{"head_dim": 32, "norm": "layernorm", "lr_mult_down": 1.5, "grad_clip": 1.0, "dataset": "wikipedia_en"}
Each number is 128 + 32 x the weight over its row's rms, rounded and kept within 0 to 255. Layers, rows and columns count from 0. Numbers have three digits each. The size before them is the row's rms in percent of the matrix's.

# layer 16 attention output (transposed), 96x96, rms 0.136, rows 38-78, columns 0-95
075:141144095119158202201134116149153085112087085115105126127095138093146130119113119125105124113134124106145119163163146118146074134151077138148162136172143134136090160199147081084121124105084131055112146103136100169125145199110126168207127137145084164140139210171096079114106116073096164117
072:116129102095145102184102105123099124147114104116160122106141181151132086098143127138091085181089157075134123099154188125139132046185125073157171155090102086149080135116143117168160169121123100135103109097083151144085157123138186119086165120152222123138143147141140166090074132141119063102
070:126083127154126155117220129144138179105145141140160138117100105127108091113120183117138134148149063106136219117149129159129140106096167087137120112086148129163141104182122112128120114073093101108106080099119111071117098114148142134142164153159173141109169243115150184078131112179085133119
076:199162119088158214167121148121170148111133143122073089129120123182091094127100155085083107124143147079164143150140155135077160146108159085063171113114164135120131091138156098106116156132102113174186110120130117090068178148186174149125123154154126096127132085163138141092199124127090109093
075:121103177127037111087103129156166154135119177087092079167148156087086120178086142129123139078130126112139095173167094103091130181134133127156072144153092144121135176116135133175132177193104159165124095088106187092152152174115106160108114107077086157118133151148177109108173141092139091131
074:126131160104139179096119079115143161124113186094150117113072123154168185160112176077149144181053131089106175170094066073090149141113089122164147170096149113102141148106135111101117134127116110123098172140118087133126145098189123113151126110191130112151173128086148147156153205093184107149
079:147113124109153078180128127128063114170099089082101147134137094103155125096142130175072072125129104173159118097140083116068124165109109111139152130147158121116131193139054157101136103145135163203156149110169134136118154121081120144105118158136138126185104219152098086177167070171120137142
069:144101114087168097141145082131199126143094175135141148077142111119173165147090074038102129153168144148167161135148105117187156147113094174105134083160125128127092070138097127165103113083141111132132141111071108067090159128103086124148123137164195174097118139131145059137109162108130176145
074:083151117149072156131153151127202052147133087131116128137101112119102101190136097102129160047125129124144135133042156180172107126080146122100157137126119130141092146133167116117175170092107121103142104120140131150095109108169131156150109077163153105086155140142166162172163100163209172084
079:106117096124110101111076157111086091146146063154123091086163136114105141130061145178134134122098121156201110141177120139121143087116165183102134114113083169106158138080121107122140104109144124182133137051223185119136065165184155152120107089131177138118142170140124107171146129115109157096
072:137142080084079151186119124116133044114069080168153157160128173132141091155114127093128123153108105056169087126117110135101099112109160175127174150098170140168170131124150170127135134179136084160107127077110131080101092152115092105119074116121122124108190148191125125185169136129153097180
081:132109133050157129176160093103123145137102147148176146120142141157162085159090162177114113177114068128140103155146094190132121148156102164088118085117144142109181127137147097139119139131121146138115138144148162161122117126102097174098172160142176085179130004118194147123076118118165178110
072:083115146125104160124127152141107152084105144134090180117173149129094137120114103145123114130145137087169038112145103104158149075164081155168090143171066131112168108150102093173139105148158166106115187127154107155123125080148114119170145090186147092129115078179166174178164113128041095149
084:127154112095147113082079078073050138125119157175147113091138100129112100128112095201071145114111161156126064127156124104192109091104099104093163150132186136154167111113129153105190132130124106148116179086090145147187144115167162167098159117130144144164127149130092163105176091086165102172
086:177065131114134098164125113053164111107111095151169138107114106157124101141170097111096152148116129139117173113150119126068131160106164091139097139127083175118103102139119217186179164095101131169202114121168137171170166139118118079122116146078164095090155121143097120067181084130128107145
082:177143170151124117145139115118041162115136149121141123090127048063132145130114134100159135105096217121149101092113183151120125133192091141150121105130144107141145180165122193128134132061149099166120179154153136113029103095136118149118122091141117135134086131161099173108125120130137126057
074:098113195156075144147173186105092135166152087092168172107163121107123102189138135087149122094151152090150072190161149132159106096114075177093157068109164154161079112121144146162144105187154123130103150164138094132162168123185128138198176144111131142137101164134126068119144119153126116132
074:123110079126127122112142168089084114123118154096117141076118109101123145127123173093124114123096146087107149043134109138129101110121122138120124158066139170178110147120114132118145138116136192135184097151129093235189114115131192035128107109133131162165116160102213139108113161119187141141
074:143153120100086083101133073123126145119105118180077134137143138140125155128142175147079151142091169086118130165138169127095163128163122160180113070125056151094119122089188110132114167147150129126184148173166080115120120071150125163128148082047114114072114204122120166185122142128160144083
078:078158127146115152125127141091175120134126151097083117101145155114108118163096140137106117094162163131175115117065108147111145096123158116125080136125145205117122103098128129179091095087125180065109121093131209194130154098223096104141099196074136126088133133132153129124092089173102120177
077:128115110127147135149071122077112153127153147179106131132123123120047118131133121132144152218094109127100150129190199119155116135121134161159091102140158109128161118096093183089092142143145115058179102123160182148143096113051143111172108145110134208180097064122146119148134074121120127116
083:083135113147110124133133136173108126095115161140097143092052149159132121127107164095161170156103199125124157133137150162166153161086125112109168095125078082118128125195099164106107151096104130123135104173048128134100117149175163132034174114106095141136102145166148119169176094145125103041
075:183109097114201138126126106128081096128061138140090133153083134101073130116135119144139150128150130141137111111131154102116104083127134139070146104159105130101179119048125113129103154097119098189180107166120140161146106157079144178118129125155205098094162143195096058096107109150200170114
077:163082148138178141159152156112100148087171099108141062127140105153138148124166095085130114102122119111159106139111159128079120117161077118121197094154121114119108161110185131172092079101067116156128113128161108191156045090142128097109163145063161176141109131149136144176076118106122050099
075:067145113137103126134172140120154119193141073167128104171097142120101155113099148151131107151129144132215197161102156169127062111127132124082112170138123097097136119157135048128118138109151081169115200099099126128109094177157091096116158131105087175157141070190125154136136180140119158154
079:063131130110137122162144170133178131120132161156121136176118137124131056110166151100076170150096154147136169115149063176120123132166146153102147107134154112129146152116094159176086108108207159069160214101168093057121142168094131075067121099132144129117178156143149095140130119139165158139
053:118120165119149218106159118162153169097106096143181086146125125126183136104068081139173114094109110086118146140082094129025095079135155120101119156080148103166129144127110093157149124171154165114116068089100141132094122124118097177098131096091140100119101135141103141188109140115131048114
064:137097102087172098139103090179097096116141111091121069129129096143142107107106160097168111180127110136118170111154128101129134144121116048106087142120178078154217157151152094121136150114173066122120133196117133158123113129084097159170153210141132123147127076107143190121139052138112135102
057:169093146116111138159171196114214098135178102120096179171122121089113152139172141142102147103135154087126169119095150136108127172148162152091123144092113144146196089135171114154139139072173093162087164115158177062084096181133112111082094152094151159107146187121139145111165121157120165150
068:141141164139066169095130189107174105146090078213168149141153162083098179184143122135168138124172115199085154155126102142103103122143145106106153102167131173135107130178183149086156119115069155184104152135098130133139139155168118093166090109068139090157141078129116112108150141116153116157
057:092166097105121144141115150072065101133090093160119059134208120150131104175097122123150121157170131095139114149150125159150098099131137160081094118085127140152117131116142077191114183136139083086093134094118113035116134073107162167149133116124130098104123089120156175149172133143161111212
057:184138107112161114120086152122147151139129107140162104128163115161142103075068140124164105129098139184101142146187148084100112170090165111147187104104162109141134143134141095200074088163121117132186130132088125066159228084112127092116124159122168110161157104116126124137137182187073139107
063:098165056195056135157082124150184104128143109168161123088072093121144110116141153069153121147139148136178183163122148175114128156103200084130107119092062079104160141154116108082101125082114100102130122122090118184093142147161136086151093126086137133093135155097112177166125101139143143147
054:141085119139117130163177075153133123044102120142107106128115137125155073174139144105142077128168088102090098152083100073104096120121101080157111095165033090144122180134114148128103119141096144147127067093090191131105160131126127146205064141100176158133127144096156139154133134151101094158
064:097111148115180105142133190138142081115118145100113166128105236170128124158064109117161171108080111134182113174156131125125153160127195160099180160136157105108132073086130115111126153120121101126127105129155118177078128170146092119197155096183073081137110139121173124114182134130151124094
056:180101107105172122125149147103079128160096139122175087151144092160159142161115193161144096130143153140136118107097133126071114200124114144143086147086117142135072187127044139135151144128072131137132112084172090081136180111106111097157115116115100086194122187090079101083103145133156176160
067:188116131124107146170139181159078143118114129154142138135147069081140174116161146130067117103136133113153107181133188117128132141172114116096144123072160110108092154094134128108139146157153125053149114115152162222123086137154145140157222072152143115079148166112152074148117187132172115122
063:180115195105172141173090148149045095094137118124129131134093099158095131082126113185113152160169105110141104118110123092138143089155136155108142099079135080051124127070204162115130125082092116112082185129114137156165082102126137097154122142154182096137131139099121168129126184092096076128
058:094138120118092066210111086149133142148115121103125144152184161104094104106162146161126107154130124126101150112082158114074130153142105113151136126101153102083103059221137126129078088155085154132074094096140113136081123108083077151114128169172113153158081100110094191090133116107117193113
063:142117151094173098108092072203169128124119131100118110181125151125129074118134124133111072087142135139109082102149109111129150091133105064122142183095111080135118168142141178148105128207178184169146109138156093140135092158162109109093074121159184154147157108096128215138146078160152141118
066:127113153150082066111152077117095070168145140151072130114166134153126107166109135096119150129125170170099240110146089165136106135110090145087101168132164169155076166091130106107121128077099159105127157179166132109158127100158075168115086117136175109156120190122132146163144105161176156101
# layer 16 attention value, 96x96, rms 0.143, rows 39-78, columns 0-95
083:145165117195119110118129116099124119054122167151130084116115148126133211158104165158084092142160135108099135072093141140102109182082132184141078118146131117135105141104136105147083146116163125109163171116180144140059174174186167112143137158090153178192158128133137178134082162135171104108
076:167150120120116143150054157100100099121153122116168115169133151109085137136090145117118064057078167143126130131182044107195095148126129142082199155119074136141105178187064121119108126110126157162143098124154114134118122146115106113142183144133148153177087122147122203128091142181141140145
079:158122123227089107152076165112113148059178154138137148128116132122132109163132063101078147150178122126129122080107163086169113181159111083090154166067142172147167105126098180137136144137143175108089134153152134111119134092135117171157177174170129137132131131133159045117101121155141181140
082:115114130078163125116094144155164168158185184163116156149157087111120153097233058087124155173146170139117157170120115138107104085132109080169130137134138133162101143059104141092059165091136128159166124129123098118098105113156102172150162128147127056117128098181186132111114110127109159124
079:056157166121145074148108165115170136081206133116092140160083132104165134109166126150130106121123089128098114102139111111087177119145121163136133142068107139174105084152147114159133136185074099167135143109185087111157092123107100133171082157127101112231081128142076108110116157142097130179
089:070100140184117168094160076113144111108127098195146153123157125190134122166118187136164119096095232100120132131116200132100123160132163140095131083128143184122082092152146142193134134144097120125129071144081107130104127119161139132126134160175192115051132138079113157142139097138123122128
072:094129075142171067123090156111151125118106157129100167136099099114127134096143175126173120092103159179125131138193114203186126129103151146053062057150094112085163095136132134119112114144111123162123107136176144101097146084162126142096154161128130131146137122088111070127130170138029096156
077:196121157100083120170134117184125135147165118092140156135086119113144084108130128142152191093071101176147137105095114127112130178112083072179194150198124169125192134079104112192150058129156135116133119116091156101132118118059136095145150118103104111163113104122115138119091172087144165155
080:145130166152101144110124104113141130128158160162118087132194120127146165117140184070160204101119138114090173135119202110194115133143127132115099088120096032069108128111091176179132079143119138122136170159062119103118205113086096121125138175139129134143174129166160149096127123100138137096
079:115123135128151138100195158151131111129157144095124100144091183175139148122148103095104208139106107186091189102110187079132090138128153172134178149095156092161141143141135122183175107072094153181118115146149173125077108089159098124103143140114117165150104114080144132187131144128103173209
080:109112145109158115123089131086127108116087080201091167124087188100127183126140125149094098181089075160128153152122107137145171105129106133114174103150127125102143177115106116174131105144085142127079189109115071128132184123185147087164162129135090118114150175097134126123193149084050160076
074:129124125180204092167155136117150137089143138119144055090144134093101177137156114105133154074080100132109156132086093127101145097145150132138121104135141129154157079154101132158104177125101113110200175119120124136071159114118193136082124099118116114051199147136168095154154133137198173075
085:077110155109132176134164135107157195196095140099117116132145180117097133160123128124141141143175176067072139136083156109101195122152151099036126085121118134102099144142113126189140100128146112089159166100185156118199163077163087163145137127128141153071151139093134170119085129121136130106
085:152089121194158185085135134120100090157209172162128168106126137152128079096144115110109117091160131123130115134136159065136135127128080120087099143118183150126084150189139050128119115087105142112152123161106173134158107153202115150139141095167132121110118152085129204102072143086092166089
088:100134116118112104121131109117123134077107128112105147147178176169110113134132120157116161116107147096091138127121085172136120205172132062188117092141141028174122105148104126096148139159077128144148171137110142115159156111084194118119122121128148041109131143068167197103126164155160098186
079:099077088065107165170149102126138113103077170133165100069083121100103102126145080118129134095103135101139119106064124093145099128110163058130052105133083129147191135130203086107096083140094146137126157152138135118076136087149148141085109122142099121089129117176102091116173163159174129174
083:144134146113082139170185124142106112104149152147160143043138155094141153082102111133149119197074105134155104122097136042076136114115140131051102083125102187128116175146127154164131100158113138098141075135100092106155107141124118142127115131164159146206104127084193167138095079106157091122
074:175093093184106121124113161137154120176142131129134137161142106117171118109088133149107121131151095129079111160126092158125155134126086050141126145152176055100136118116153168233111174166060132146141169063117147137133122136110110113119097126098109058165108125194169160138157106120187089112
083:184140185126135150160060098111082173161146103085140121144129137091109133127137134125145146122136123153138099122089206130097120109095134100163111129189101138133153154083101023161095168091108131089120133139076093142133105136156194125106143100177194183137090117167131091088166142144161105167
075:127158101086118122088183163102160104153113066134172131116187178084142120104093100160108137121155156093137103129108120165098170080126114091161094106066130098105115117154094147078120118106069170083120083097047116144186138129141084094098121155128118146106143149064112202129153140147156088089
083:106110122125072118170149167127154149131123111151114174128075131126100190121114077137078117114187165167134109113161131137112121119090217125177120155116156136145183137167109129144129200165242165157142117098133081107145158121056117108126107147110123099100105116087133139138102190099159155145
081:172154115094133128071130160140138116149111148121075145114117098177181067189145155114102131145085122120116077139094136131133142200137193129115123070074118090102116153082085114229079127146160131116087123160088146138106154139154105128135101136135088182124151132045142172121116133087110098141
083:095130155096145255140152110107115102138082179129159168108123159155167136093121125128091115144146142122092039108112148113124142215136084101101102121124150147135153088138131095072136124164160141091106143149102160086088175160104165143133066129153118115141138154160099159123195106132146111108
080:166147204110144070129111148123087151132075173117145123183111128190165162119110166130165137120125149114115194114160141045160086085125215133170163153153131131136160137054122140116142144143107182092124163139128152087059099157134136078098136125144056147116140125139089142111147129114116144117
080:087150053190142100160149141108103101152138119127124174184138118153131137111063100151142173067101086119119135141185115077150077111114112146130111149125074175141105135151164142149135125099179182093102144109036107135095152114167152127064110116099162104167110100101107129185142131073100134163
059:147152174123105095088132141129094128105182151158134130096149067120102110094124159112129158102132136189093098077113079126120124161140103169117133105172151158079127181148123136113169105120137139152066121160056180180144108121151128065170133169170091193185104100205146133126125099139090175151
071:159136190155128127156102112099133102153143064191180146148093163124129143121140148137098116113103162151148132143172134138121147076099128136074115076158104141169007108111124131115144121134115085109175161113131164139065118116136123045144128146068107145069115153214116119112082139110115119139
060:110140125124066100145064105129072087137066097129113132081162084097134082129114089134147137133118123168117082125129114114134131072129141106146114164117155137123036133065168092138084124147142164078151101209160130201108163142126118147144154066132107165203108113165127167123129154126084125130
068:148141100111085155151165082116100149167149209103112147128093099176140127119131145154192124194144176105155115191105162100061192106119116203166143092100171155137172154108099094158143087163197129121139115142141166114165125126051112123142113100128122197135151143144127157129101142139120144119
064:141074143110126127121120097150124175094160159104148153174139167088139143089176163128140137104123103161143147129118079126116103078129105180159142159089136142158126152195184148138142064175074153154167177122109142129159091156171067147149141137093118166150040157178142199131121138098183120093
060:133131170154126128110138096144101104099167109062115076105095097137117176177102131155179115151166159118142161159133145191158093146140093191120106124126065188097101132123151153086191080157098143126072117151143098136096110132150122149132158132096164191097174131170077099091121105084188132081
066:162125144138154088122167103147073074141116126082113169171079136153112165072078061133127128083121139117127071103137137172128079073180131123134135092126164103193098140115165150055124188097142154143158163134077144133164070113100118168133118117138141159090116158143151078094096084088127166146
064:110111123093132060101113154132110129187144142099117100160151115145075141095121123127082123163091132161123156124078153204084207100145176138106094085139187091108111127133166144114153164157122121155131180096107076128082104142064161104121208126133129106098101142161090091105139110174061115115
067:210164111080099138154126177157143143199136118128168112066075125046174085104152111095155113128156065113106104071190161117151103126108164119098068116128157140090121104114104128097166134097129163107128143151138111106198120150103155170098137114130168190151171129137116100155105124107136165151
056:107179110134074098118108135150147142146144170068142153078145166058147147135105109121134077131083123106159203144086104169100090085153163088132134149127165145114131136144157137063099112127101071197101109130093112139117085151043155137083095086143170165155129141150155144071152084101119120120
062:138157137107106076159105115157165110084142135130118096085149122163140108118121099120173076099088092129142117159187048137115135130094149082123123139149115068125182129113136170224138117079132193137139170171090174124180102128142110122094071167098147134133123127072170120115159078149103081170
066:095145097114126140131146134125167141085117079113155189109133166089163108145169161065147095092089055153112156165148194123142117162143121164136077117142155082111185134119095142198126151088133165100159106125121160130077167169133130125133113108083079186108130133130078091128144098198103177084
062:137141155125137150111058127103087115131093117129108146076058131159121115144080185076096137146121040148107171124125114073194076136139086122115146131134139129164099109110106081052063217155111069090130121091105124106105127151152145137143133088079151088129115131123121117142128120174096148153
065:099156113202136116128151130126126091137184122174141165081123108180097156140137093123087167160091134134109201102132152155115152147140144147130076175179153141198142140094148101119152128127189045126134153134075128106070147106135170074128160166104107107175111101139066066158125159122098112140
066:113120077145076151146069155116124148163107161129148144107179110087114110138112194133097170148073142126146174153118200147122121096150122150126115082172142135139153111171079151201057146119091125149123136083078145150127128121169161158114098100147097128142117120114220111145071133119110050167
# layer 16 attention query, 96x96, rms 0.107, rows 64-95, columns 0-95
092:141113143119128086085134079145131114078166125064078158123146123129166150127112112120116123068118188137094173190099114175118138122107121111089148143125138121106159117131071139107148145157142121175187111222159080191148156151076070157163142136088153102199128173107103150168137114144102092099
085:154138155113097097162173174080116124107120118141113156131052135142159148059176122123099130176152124105158074128184185157122144091117092130145164101132143106125096077081136123143139072077161059127156092147110149160112131168115132113088209102126093131150114102164094118143120217117115171123
082:096178121094135129091168123053138152086140127137169085086155176127146184151147109129148125077135104063091122136060057127133081121152123159114153129078131162126163132099153120065108154162118074160097082140170143149130166152091111158160124113137097113157109101122078085185125144194158096124
098:099150142100142138091076119082052155116159176085127122074138090109108115100100174197131125044167101127188130105146136160135149151137120058110128090156128100110135103154129078141133093151180123111127218106144091158137124163151167120097136080114068123142185117143116123135126068138132105112
080:098131124115148059084103129180102086091074108141174132112105140154151179106145171098171128122137165150114139136120123108107183129086176103154082197081148110131129143106074137107139166107169128071137085206144132092165138140132138097210139062142159146105126170150129098147097096132121187134
100:114143123141094101124127103094163100059101151114110105143154137084118110082152115183127127122111095142098124129119117149149101090171148125124079081120152185102151125142106126074133079142105065085061104103148135105157132149095038151101091082096070089136060164155088155122067084108154087136
110:135131154117173160197163148075138085143144128172112142103144121164102133158175097130164159168119114143127139103111109144205101155116150173117120128080092146086127059099148124097109129102085098144093197154140118052166101136112130053140137154109169141091073095131155142098176191099100106097
095:140149093193113170100106144154117128109192137147195128110101075101164113089105126118173140097170183115158144094118098119089087150166172154090132111165096132105115118130168139151163137144101134105137111125135154081163214148172139157065056163116100097115198115115153107130130113196143088131
092:165136116154125071129190118160134170103091108196222089130135117160093120156125155113150093154118189138085151133115109149086153140112161125141165141060114148144159115117120177157144124146183182142131126136155073133094137112098064134147165134189115108081165170125176119072113160126114186123
088:119148121076088093130133117166086106099092091078119128092151054160126122127150085184149162157207125154121169113142153145094149113159079150101148062098126087109099111114164145136145142126074115096128171058092153154132159157129188095136190124143164121170128111080197116151149152104105159120
097:138101112125101153127155100065134218124099153098082118155115107096133148073124176080150143120102133153161102090156124076092126082126146141121139164121095129112097097144116122114176106140197121094122079065101137128160139149158173154124157081123163183146175105157151052123177155142079180169
083:128071146085157148135125128167127156136130117178109125179108070112175184072125135124111174122112148139117171125158139175127081084103112126124107107147141127091150122155150150138148115149168068118085190153172075188109132136147105090120159146136142107154141052068093095084055060127083137138
093:103098121086133135140172093136110070138165132126158114182136128101139091163092130165126087135121116056134179129109104137178193098112148120119119190147123102146143124105127152176136162104160182133133209130158088095104230118121086123143130149167111151201081125101097134107107075134176134157
083:169161106094125089062144107108191095146175136091139094124162120130069116099113143099097123100095180161144156168159178126037133100146118114186121091150141166059068125112159135186089098148154133135149109123176135135120124117163101152169109107194189099118125160114107132114169160109129134165
090:111140108085081112072179150074041144140107125168177112163154097110138138151120121148092137056130176092138110118087140099098108104170097140085165151107125132185152192095109109126127168128091055145112153104156171151125182107182154163138145125093111089136179163136091127176128083133142143118
092:112111165155183096138215136135107080138140112122074146158090096112133094103089132146113131100091115069122153172069072137184160154162151128089139146171160155173106105097117099105128144120140027183125081141083145139164127092147169138147091154119136119150130169139143094132121094104190109092
088:097174072143081145133085126108114123159155168150152087076136150079123162122139158175184114074071097110163113132123195129094074095106187126130179175113164115139166115179090105093131108123077131193128126097091088132088107142135121138177069156153166166132140133110099140162166106106118137089
084:190133162188132105151161148029101125130068089130096094146138097119093142158125165138115098163142130089205112081209065097158114115078114162116046147136153169117112089136142098136165124157095102157106122133138138105103108090128096176110092135125098155116112147109133095092106088097116144128
078:159068126114176104117099198080066121102098116087155071116188124102144150101157099142096098148150141083151166164126112194091139144168118149169143157122149149132144103117115122178127135123148121130112146094106085074123060087090089138100100165124117178069042096137159143141118109167100106115
088:067155100149091152123080078119210139153143144076129116133149170137169121103156200068060121127102135106116110112185119155124118119132163115110066153177089110119120186127116083139103095163121131080087106119155160145192153075123126155173135127114085128133111094134142156203150146077119130133
091:127103120111125196136112169132115133082162150137056147131162139118083130082154102126105124100071167174151156103142162132174143056113109135058159128118172139134151088115129118143089150117137133128112109087141144128030082124164205141065152113129083172105109136148127072150144119076165093131
094:141151165142151159109093122229062186121120146127165091135147088123092105153041116140151152154154112178069134133182091118087120114097114114196150117120135064116078121143140125144097099143081172164223154178157143108145143101132118145150114155133115140156102114138131112153137096121131123080
096:112064113154130103157148115142102150161120134134123150112077192153136164133169110187083178139176106168096152161125117106147077131062088113082187147125155081143104081108144119132115178160084191082084126162102025139139092105108147133133131141135145082144149122155099111092158160147115124090
084:114120110069104092106123122157127072101168200131151081122064105140120157135149151117155166149096127133166164114153181100189149093129158170117141161078116131168145141112127089169162183094126068126087062141100145148122078126126168181160148161058137112181132163120078178113134128119145097116
097:108088159134151133172187098139114130145169143210096111143105071126102121133104032176071144102135157082153119183135154193122083165145143184127171111072159115079095146100150107106141128141107119128162156151080117123140166160090154132144137135169074169161092155123093087100117138095116108116
080:117168109139142158128143123095140120085111085122147109147144177113161167125136113064133090097133124184140131101089088168113119117101140097056147090089099155131155168200147104140112104113120166109122111148085108113127115183198109146174158113130096130113147171200100034174086090119130070157
091:109115178134115155151162184114091105139089156123144171096127168068082134193170112148095129072177171085152081137107148122110163158154141137183130159142099204105127124102154146115124180157142082134130095090065165128081138162134132194101119094142114135115130116133121135065181079111114145179
090:175089134151114129104150151060109193117164110155128139104137144082108122149115097155131114181146100134093104170173109119107128085108083174077099101147161116131099120114139149130169156072116139162119167140167111167178132076142190143120095111201120193152097103137125148148122172041184141167
101:157165144156125134122151173092068089174150141190138079124139102072144163144155125180138140140147155135136074079124109104178170084134144116109073135133093146112093088102164146122151141128169080123121135172097124111087057045153118143136169140083209146109073122124135087117128147090159129091
088:117087097079134107166136156121166141134121167211127125111089141124130101199085108114153142129093056111080197144121099146088105146100140130134107137183099117143149170114141027136101128166094156118137158188116090159158164101125106148154065170095165123079134112175106110144166098153120133119
090:141140185112121093131126106108062108122112156061086137133161105109115134127175138166087097141104090074097125158121142128140203103104171147127103153104146129059077131101151126128121115090104171097098152234132163120171124171104143064104142130089137143191129155151169107192125178120140129111
081:140149114070081116096086191172148031083112097064131067104099136109107119159143096104158129111103114127115131145181148116141110108164166165112086149165141147100107096054137150145162129165118134155184154098109159097171173144164152111134133134153081099123178112169122110073106086090138106153
# layer 16 attention key, 96x96, rms 0.105, rows 64-95, columns 0-95
100:182137192122122109097114064182101153116101132108086152175130140138126118120111125092125153116136179165091141213113085191066162143114108108132189143154160103129131166088080134115070130119146145160168150152167113128181130157111075101152091080087144170121091179109099129164136097119082121099
097:137121182130117115180140138071042164104147139140142168178038123140139138133165177150091135153142156128172117132132202115115161151166126124139200158161153093090143100144148182115086119106107098163146102094148159198131064143095114124095155148139160114159151182123163116092113167124159122141
082:155146154128106178147119124070121158112145133173164171138064117110169158186114148183108162074164194111156075158073085119114092082160192119046133144122157178112128142107093108115111187125115131126081134139172111138148143176163080121152114085142156129092083145144114118118136134140113080163
091:145149185123117156122155130120065126151165154029106139154101136164139088109080136205117134095147117168146102124159080120137131152132139055124140157155146103187136150145070134174129153114124121149138158095090055096161095159089142071098140120143058128117143146145118172114163070178109128137
093:096147066130097122141110138152119108154125159123124148123106153142134140097119223147140150127155161127139130099049118078132188147075175113152139194105095135123156182185062138130116125148158101083159111174129161188180160145111152116172177145158158122101108144130164071102137095129105158192
093:067163118190094117105088118066182144123135125088102146090111134122168099071147108072157139109057129165101099130133104175139155157093150153117125083134159207095137148128160112110169125100141069127115135191166121168120090163122115149102113095096061096137113144093077072146090121105132129156
104:136126116129184109183132180041156130177104121205135143106159135134109173142135094146077133154102117139141158143101101134187138134134192191127149177114132153084108112068155157114125126091091068121068142142113126110130121071149151090154137103141143137137083033132124159137154172091140144142
087:183169102173117209159119136184162119132140138097138149070126129123135144120168087060141138108172120157146100086171142142142115155169151110136145121103117080174138120113108107160105150059093123144154133106065141075162185147183165082116089169068095119068133115125176136110143144182133114113
085:068134055170153091087146150148154142157098072163157105062136123084139085081124155126166067152112102092090172127147107091113072138080131073114130162084129167172098108163147147166162125165118159118121093162170125165163129096130127181127187146148131084107165145127159106118155143131093134183
089:078110133101135144147118144133123107113066127074079091097183068162149081091174086172145155130229153117127115165142166131128136153113105176067174088113116063135122140110094121114113140134072139131130163027137102096149083137151131094118127087131131124133104110108175154143146124109108159088
082:116119160156138148111181114071113148120148156121119111167091130165118172164152163146095128120114146078172073161088126111069131153128115131065095143169129135153102103137072136133141134115141186139124110040085160115106093121180135155106162186103127157072191207171144116108117147091087169143
085:133139137151112148117066131148062136162134193122131106147117061133148172121153120121083168128069112166131124134174144130102149116053081164073129139159129095137137105150146168140136139136179109138104197116189056188197130148086076063090148117105121129101125103103088120150120108142146146164
091:155102139119143137193153145156095131056082118112108123123153088134116185158074131130128087098144140132101152198130130154156164119068079123112096123103164084152098067079097090137174120119146144082072144169157140129175140163076134137163171197147127139156152155121139176113133067170144170152
088:166191189132162083151123123146172115098115187115134092167127174092100105103098148178138185109172090129099123160196134136090181132131105082174136171125179077132114097140125122149091103135137142115116136079167118115126143133092121155140095104175160114156110192082089082094118112136071118064
097:114161106121098110104118143090010151120172118189149080144132109125129108119121080165131128081152138128124121136141130108141137104166141124109087154135118115182143158071146059114136163147172097144126093097120144073148183113112105194151057128106118127108114209108131081156183099182110125148
085:158117159118149135114149134149076132131120120051113157196054092145065086147143122140111131146099100101162113186076163155136146137123166148116163166090124160110153075052133087139131148100182141133074111132138215103117095137149127091167078159114100156109088124086127106168170089123106132121
083:125140089101080116162135109145128155139124087149111143071128164125106139116105108155152144164133148054069096101125141157121105138176153074083133149210165162125090117171049080093134181121116183147216101125139163142086180114137151132168138118168130148128135109164109127136160165088070148130
085:164151180143077156175141117049119123199100075153097127152105133150117171118150125136112118115068042064181086104142108137129107148144145134168059109086181145135202077116148119094167100115106140111122173132112114102172089067165102140118109127082101122130142108121097126116119103107119149141
094:124119156150138139126146172085061104133090119056140095094150147113098153152154139115182143181118102117128071153134112151164057181205107114217143129089160125155152101145126101123107141146123154078133141135131071095139062081115094119137115166127093120103099075147155085177102100136093119160
080:092155167146092125104092076080141111084181129083137103130112210181096152159165173118141061104130077182150092143158147162130144089149115110199104157151118099071116117184089111147083095165132143119067076102130166161138084144147121147149148170113105166112111100139150125131133105125090128165
097:118154163095086095086162157114133098153141125131110075143163139089124147082144106123105150120070139097137129100102151129128127070119111158103155111105146145145135076056114119128108131185121116103088048120139068071099105116133167142092131143144064155126184217126140086087114101084159056102
094:133095085138143093132134172185165111087115154127122110106207088094139131104126064062158110106117158182102145106142127105075072128139132089147089069153137106125164148117088154142140087151130185161198150168172101117157154114125076155105100128147091117190097059139164150115111100126133138087
096:127053107101113114168099131103131093189173144166129114137089159125095164150134092176169107177140119132119172084074070148128109127156098148081158108082160102134147120145159115117094104131168196122081112185111106163122113060141107153127096137072106084103109151135139183123169144165135143050
086:129138123084110111129091066114174105083129116143092114088130150121117129132102175120112140182106216112169129127145180108132154113191081138134165156087110158136158100138110142128123176117207085179135133101181149114133129103109150113198163169089162134145103219087088121139138180135138150166
097:145136123123153159157135119078056128194105145126110166128153108159155141147135038182097091106095127087165101169127187115126104147146127156108158078105153074085097120086088112161093111106104117091098138131117120129178131132077113111144155138152090187130069157128127111126124212148190107084
079:130143123160123158147093133103121165137134113097144112122151148165202119115110107078158129090106117091190147113122087105136130145002206153067153105152100137192140125160128094143157111138147153151078094188084121111138139150110146146115160165121141098162130096150175068170131144116160080150
091:096130169110176155170104184134119132180097156134078182157123168150065171149143114175121129101114142085141072134094140094162118145192118171175081125140098142155139118092101161124153160157094079119168168110118127143047138106151120143099166090048105103144123162149101112141138102139173077098
102:147113150127179121133114145068107173090169118149103129127079117117126144154161073095130114135157138103094149121103190137163169109137129113090069072112177045062143113173122186128152161074113153130136138151141080134168118110135139113105119132207116142132101178180082130111143139075179073137
085:146163137112122131122179204084124090132101103190117100142116126144088141114199130149125127180106142089149050060089089087143139119111100125147109111156131131143141100083104133151099167119124082097110155165153138134141120004109109120184148135124113094064112087092120140131152138103112125079
094:122125117116170114142145099127143113141183142140117115068113111164110125195082038108133088151111084097124146146098120115121124133100170113109147115119097099131147163169121050127100118135139147124097141146143107091125195105129077169132111169045151110124106042146102088155140043155185145155
077:092113152104100079090122111053159095171080131094111148116222096075089136068139108150149108116077147166158170149108102159172164127080160136131152078123170123139134128170167104095112131125123109127101110163202162160172110170077155118134130165106158147107103108167112110154128152108155092080
078:147087162118104220164082204152161079113115092097098136101092116136097130179140106109163128157155069127155045169175128096119141116138117132103153169120163126120114111068124177173081152109134112145167114076099174103186118200086151151140127125139129090126159126123154112097146109119153149151